From a checkpoint of a small transformer trained on Wikipedia: no biases in attention or MLP, a variant of Muon for these matrices.
Each number is 500 + 25 x the weight over the matrix's rms, rounded and kept within 0 to 999. Layers, rows and columns count from 0. Numbers have three digits each.

# layer 4 attention query, 128x128, rms 0.576, rows 0-33,64-96, columns 64-127
498540486517495478542530463519505517475485517453479519501504502547496498514511526494511521507485472508492491515512500532487506480489473503527521496502489518491503464519461552478529528514483522
509544513481493535526472535531471492494461480463538503502500499511521482491447523465471502453478497520546476496541506505494549521506480513525513497486492530483494464505504469460550469486512522
515513508495501479490510474485510476496532479501473499502498530502512517499526495523472501526504478479473504517464532539531473485503517496507493529529494455479535502514461525496475535508501503
502523505523492485557489496503515488501516499489488552523527520525503521510535534505456532517463479515477490483482467519510503508519491487506545524486522531495540473525479553482555526500518505
512513505488510516535451514522501514501489490474495539515573523476536503526541486524491483507476513527515478497501560511505528468475517465495529544493513453479512523508489485454504520469514528
502541531524489483512514495478527524531525477492483511518503519531477543482498498489474514520502504513507524479490523486540450479489510505518525509484496464481536472514482525510529544496487489
525469489461501497499489511445486501484520511479486512481503506482536511509495501548511551505490545504495459512508535521509543526499474475479485521496506520505507498464499453503473491494485489
509529535511499500538507464500477507520501482481511530539489523492517511494527520530527503518494490552513459490486540521550477518488518519495478493497510479495497523539484531482482557486472508
457472496520498497441495496521529512440486489522487487478492532491452517450508529487476447469530461450461529491453450482470472491511519526499529451471490465539498498505496515540509465505535492
542484497523534522514495435495474511487469468495519511506472462489482464502458527525509526519492522506508451494477483498479518514528481497466481513542499581532529503493528493499497461560470484
548522520509544497527508529495466540471513520526490497515507475499549493471505498473472479521475530503526513530473508523513462468463495461522495478525486491494483533459497491499494509476497486
500543499460519474563490538512512551470522493478461530508522535527518518466536500474450438509532457492528510482483504514520445453477506528499448510486527454473465533493477490507514518486527538
483496537510534545515485482483458492499534507480484559532489538536463464481503514525515535522500493490490457494494511503477500537500517518497528498491477510514513499526481476496540511520471502
502462477510527503469495502456502480525545483499525476507512558526548477495497492564517519479509523520511504482521519479461513527469536521465530500463483504536502480554524468467507456532468530
511514498462505516531552523551467512507469478470505479490494516445531518514474534512515526456491518510505484516458537564523484467472478463523471525585477505477489526432499517462494579522498475
472423483496522496475483500526535507522493524487498502553509504502454504523456491486503502494503482485482485519489459479514496543527520492484512498466481481518525487496494531521507487516516481
450531511478477495542456516499509526518497512497507495539530534455495494554459480508555499499485502503497470513545544490481528539552530498472505491479516532517507457521519490492515473545504492
446519481513512511495464502493521511525438491506507464501499519515498552473500512511531465481454518481500481483510529489514503517493546525505499513477494520497477480503469497477500517521507487
499466464510424469467480454552490460458485438501479499521455538481547523503553505502518519503483458479461515510511536483538502520502502540515512514461469533500500493526501539457536484500511509
505487512475488531492488521524468460506493502502421535511519471525466496513485493533493491523501509508489508464506486488521482531506492549473478483429494515468484535545493517516478532448506486
453478515479484512480499467494502538452483508477522516498512510517475500511466496465500451494465473548484499485505455503523483528517509492483515540482475479526521464497513510521512493502497492
479485501547512471488465537522536503484523514574501526494484545461500500557495484484515456507525478480518478508498478507516535504528523470507476484499529487495532513463471525514492453497558508
494530490484492507508499496498482488468460490483515507482537513512514509523527528538517524430494470549516495525528502497523525479526526495529520507490538457468500488510476534506456501466475491
486539507481477509482525499513514543491514480502554462495526546510500514537483554517490486505521508496479532512462515524513525506484506499479528449508479460495542547493521467501469496499548505
541479504513498508522521505466508501511492473506465491468491499499559510506516471493481517525518497529523484511463521512464475520485514482531505492482546482483496488507495442494536483516487485
494468485482516554492519488515462533443513498513510527522519501475529465496434557486496509457492495515545476493548515487480528529501488486523534498501566523508491541517482515492476455479493442
524546449518531446557476524471498537518519488470513470511486497527507483513536442459455541508475487509503543464527491483531507511488521510492502499481447486474469511502558489503481488479535488
517489500489489492535460463452482509505496463472485524460565510502465511497504484483505545488478525487489516496517492488485557461538579542506497473526490529492489530525521500526505532448519524
501548503534527477507539489482508500558488518523522545529469460478499508491488480470460529500536470534513523497504495436565506471494475490505473491506510481487485532505540492508500486499511516
430478490455572508489450546498530500502472489465493527458509511538514504486516487516499529527489481522466522489497527481476483559541519566486538506461478531518512495530532473542457499540517476
479500462492462508482536514486556521529542492505526462504503477460463486474482500480512504465529502496499446460498466507496573532538512471548499503516535482536532476539504500507500456498526488
547474519508451498468534527524500478531467505496527484497486500503478493511533467488475511487492476483482499487471499454476470498521525503483472500479533459459524514525450505519522463495505505
497513498513509507485487494523512518509488451476484486500518506483510445485469552541540509516480549495495464505511498504507528529514461502490467549520474510479509481475488518524494503446523520
503454524490482510486490483521509475499500502468499552504519562540469520493488446527539503498493518504499474452542517506480469511507498486492511511482502559522511490523477487530528541509475475
481472510493487531496491511474451507456470502492491531472503515496512496483486535529489515507479503470517518521480507512506508486499491508519478483504482512515531463516499492479521498525529507
511476498517519465511500503508464481486504507497517541506496506483513469487513498517466481463482514503513484492498463488502533493497503461535476511493509502521526479489504479487484508484506524
490482504513482518486497476502493516532503459490488488509506518516527527490514479507483469497527484554512493467459524519511458465490526530507546500524516487498515503506496537495484532500519487
513544526515475497513497515496499485474483483511488500484485525504499494506502509499461506517491458485495540482510481518513471476478515524503503495517521478488526476508486525492560484517548495
520514507499514515507500495493491485515522503481488518512493515489522491512531510491482519498476494515509512468488483502497476470481486490494497505525539488488507526528501489508463504485501478
512571521491480494511499530496518512502499500521514451488472511499473529470524486482478484525523480467498543492492512485487493483472526503466550472523502494513494516493504551504535478528499507
503541512502501510531475494473491535487506537561473488521508491497526466504510475498510488506485508496533495474487540509484491478501490493445517526499478489493446534493501507518553514481478516
456516502480511507503494535474524497510454500494502530494525508505496504475532506529502493496501498491485514506519514476501479518520513527529483489464505472477479493494478505463510517512509511
470487524519513499504511451545529523469501481483477523548488497495468510490476521497484488502534500465465532478513500503486486492518508519486494511481502471510522469529474524511521473515488503
534473473506482538484530438515452481520505481521476489474471477512477479484468506513490504496484542488471462517507463498475481493543459521513506521500509550517513475493478516508505461518493506
498525498508486529518506450487526512505519487502536537480485524502522501469484494522483491523477497489533514516491568515536527533465526447541504520524482484477475536493504513521491537491513469
548566495533481499512481488500540565448526487483457506476450555511463526449539469498488495551494465446476531507500528462522450520470538531483526454469533535488505495521468556546537516508489489
530515526543507504534506501476496495493504548493487482508481512509547481490534512506489465550512492539496485521498547509506478513489518446494496481540509489522498502505510474525519504511461487
507500507508522484499504538511476541507494520493470445514498531527534535471509497479515455470447497489477492493492492521492492472475504583471496487485532475487526545553484465514549445561500471
487589503457548492493506564550523482475513483448490442441468478504514540503520501497497511459532495487531524525497460531521475450481526530479534462536508450478503560447483483446518522481516474
461480495515491497477506489538529467477524509504509471547493523494469492477470498490455489473543508478482497511490462495501511519538498492511498479473509455524547489514491496500466482505527492
500479531489474531531507492552514537497501517501529526544484521523486450483489476504525478495491488489489520458519524496519503512446486482539473534480477484506514490506485500509512515488526539
501492504493522496490505490484500510539452529531490496487506479481468490517471464485513490503469514486510487495516546508524495513521517484479498483503497486484435502520511490511536505459538508
476526505525526505483491449529506522479457534513493504520455498454502549486546522501499514468492465524513521538450496545472500550464503500488505528494509496493522515502511503465512468514480542
508546450510443544470483509531503486487538526518537496478525482538504486507506508502504494531501500476478563510472526483495500499461515489479513477485518487476464531525512507480507533484489484
429493515509510489529535505526542518461483516507505514511492533522442483511512472513457505511428482502479485515497471477532511508471501458486471525522457502504508495486494505521523514530491505
506465503530543493558455497487512507533542509477482503495512490527495472509476480482486522515538485468510536465462513477543480505486545469494467476488491511491476545516492490486503523528529515
457538508511487481541505479493480489507477498451525514502559527509496524508540472541513540478525467512513494451512480484551499497514517496523447521497543468491483527504508535469482507538490490
463521532484508474504499551565547462458491505484493534468565521496482511536487488488519531537523464517472560468455499519509502471455501555494487509543503534499490544482520493461499477539516539
521491505509500460469470492480509474477460483504466464521530558518555521507510502500494503534539474503493545521470505531557471514487544455480473497530505479531505548494502472508466501535469480
510463527477528481476460510451466506522510474522509491486489460509556529568498531446539550547519518533540492526514524523463505519515485472451447501502540487484474553531528446523459506483508451
496502492527482482490521512510491532513532533481508532546511498537499413490535435524518491489530483482525505438529527522529506521495463513555476498512478499509504534484494525498506507507566485
478522530529484491512433498514546579464496478468547467534479541545512494459492471473534472496528461475492542466503476496539503495498532492499525493533532494495495523475505504487499509494508474
474505535498524542509523480499490513534495492540498543474528490479491517449475523505509467512520515485505500509472479503503488485497524489518503494490470500497497502529485431524492488506485486
492444543503563487507522521493483493450500481514479441461497457478551498581517535447479462446539540521533514531498471543477508477552504479455526454491514457492474525487551440475446492490489474
469492487503490523498475480505529508538497504486547557529496498499510488447525493511480479486514493501476545497516465498439531564497507477508508504475518503514542524529494506489468465481503522
495406518505505494492494516498522477486493473450478461468484515487475508496457509462482534492467480522483445526489456515493495497573494488516488509526475487500486515476491456517520533506509529
510531474518543481489489522512465493493474526502525506514485495487525454545478460541541518518506501514531478505497560471471545490465480455469474478515510492507448527484494524504523514503546548
# layer 4 attention key, 64x128, rms 0.538, rows 0-32, columns 64-127
517493494486487497556477500493526480502529520513483483510512503492514525537514515503513495500497527491504482494483534494473490503496467466513497518494520475489500455496502443549493498477492467
515523485550517518494482503503512500537509492489505493521453520508498495501518471527519541533528507496518492505514510491497491550497485486508517482482519548493511469542535494502446506498460513
463511480482463528503524509508549504480471515504489491519486473480509485495450523516474491511521506500479495505501508511475548480494496502487438461515512505540501498460493436498553519504486491
507507485515500491512482469495512554524481503487488498489481503506498503485477510548501513517496501523488474511476532498477500483493465518500503478485494548485486472527523476553488505523489531
484539515525457520511476504515543481486494505498477474543484501532454479457504483498500516507519508444477492468482484503482509501471512488514459465490488500509508493513472485511551515498495523
498513480486491468530520467501517502520482522493481504500549501496502481486469512514496514506466530518478518485499516492501504447532472518510490495508520525465492495499501487528508501505517498
516494483443468482530509493510494489566510529500506492499508478527482493527529494476479463498502461483495507457492445502506490478551496500535564504491498507471492472515498511505505459483526504
507455509515500491552500481485502500508442523532483540528513491487502470483529510519493501517461527508472496521532480499494538544478456475538490495492501528492482493503498506519519516473483492
532469504463507516527508525484497505492484499458505498495507502481538525495509511500517516484499498506520492541524551481481518560513506493525471521479479526508502489496489469477479490467518523
479509523604512495463459518494527497510532519532503486505462552504511535498502477538494504494531443462489560502475504520489490526458525484492508500470534470513498500527540469517502476480518517
494551508513449479504496468475484516504494541491482482522515543526503539511506501514503492527507509476458493447499500472470524431513526564522524498514498475487512474508491519511508506517489495
482505459496468504542477464553474481496521475504469503509501520519512527539494470484495520491507475488507487522475482502465505488465478525518511444525528498499498506526509487520460525516449521
519506467489463442454511516516445482524434471459492498522467491470506526461460479474477466516483484461477479519506466417497539502562493518503477531542506546500465477498459478480493512517528502
506495536459452504523485459504496463483504460529511517540446481480487509566471473531508521507511535515522472503514475496500551508479495510487489506507502523533439476521506500494500503514510486
512501502494443513504502493521489483471509541529485505514514497513512514526479501527487505469499468505518515532534538466462482519460499480515455491542534474497522498486502470490498531499501527
525457521526453488506514456500476499465503526537491538551462502493481451510463518573479540474501448534530537516504508501461471484462472468555455500550482438482517514488535499502506539497507533
519520537504486479483457511513480480493517490546497486479534490478478465509526477498480501509481494483520483526512523459527508540496480489484468506476524493473482481532505478522506497503478516
519541486478519509469470559488503514513524481491483507465480513509517512522522499481518497485534502477507518466507444512481497489494533529475546446500473520493523511492470492481548484497506500
499514531532489499513499429485524535472466514482487497545463479532517556502457501497513521515495504538507505497470537495544547497482521482512492468491515463515449536477522502514494490498492446
466487533504514479498500505465495478515511482492469491489497476544558481484534524471501466521537529488500483502529485490482539532512473468489462540512558518516527463497507500544500506466492456
487460458489502504515510517526492468472452455492538525486480474483469503509497551451553464516503501537487483480538533485488529488553517561488506495479501539524498530485466483455502486521536533
489495476508524510456526496485521477462504514487460496525524450497503497496478479498467508486519502478495516532519471491490518481500530494479526486453523490473491486494473519498564524506469496
507475473537509487544485513468452544504543487501557490501554502499473494469480539518505496463456539489490498507469531479472494483483499499474547493510511498482490535490507537479471487544500471
497511515526506504486495496514476515471492509485497538471488492565501484510495475543513527496458506528522523493493506486489458493492514508473502490496524507520515460484541491513502507514495505
520491526529544507514486494494509495470491500520480513553533522480536467516521475557532559515476521507488476501480505546509528489444505508489445502492505489515545481473482474509515558500492478
482545540491536449473480526466528486531484514478526502473514528496500523538512515521471475496503523512465504489520468460522517488516499527482512512498500482441499523472491536490474448536456484
509502498472558508555518478513525473541478484540467474465493480530514461476481514501492513501476508500547488508488477506484509473466473494506472480548499485525490498485519514496466506536469560
446486480525509497499471476512490518525484469492464532469525528473533466561510518545515491516497501449520458468438519543541500535504498502475507479480507522484513458516511523511467439472457512
527462483472482487547566480494458539463541492501502495486481452498477522506501540482492498463485488495533500488507474519528533520567459443467447510585500545457524492468512518506465465549527513
498510517486504499489473511517434516449531471489486525463501541574512496513488499540523476474539529528457497488512502498494491531501485524481459478409487500457553521548499488501449509492505496
481520487486527512465511481517492517530542506475503510497455538500498501512465546535461477483532490555500523517465493499503490485470533493514523498521476473476537528503478490533536492513455472
502491499525542449430486513482486528505508530548538487480530462484487492536458462506500469493488472484516496528529475529490525452497513482512543495490499561499485522496483487531517514451522503
489509481522462547574507489526518530480499485532497512497516501545519442471490467482500480502468517504533517511474461543488513485508508481525506505484518542453496506479467526474551477488491484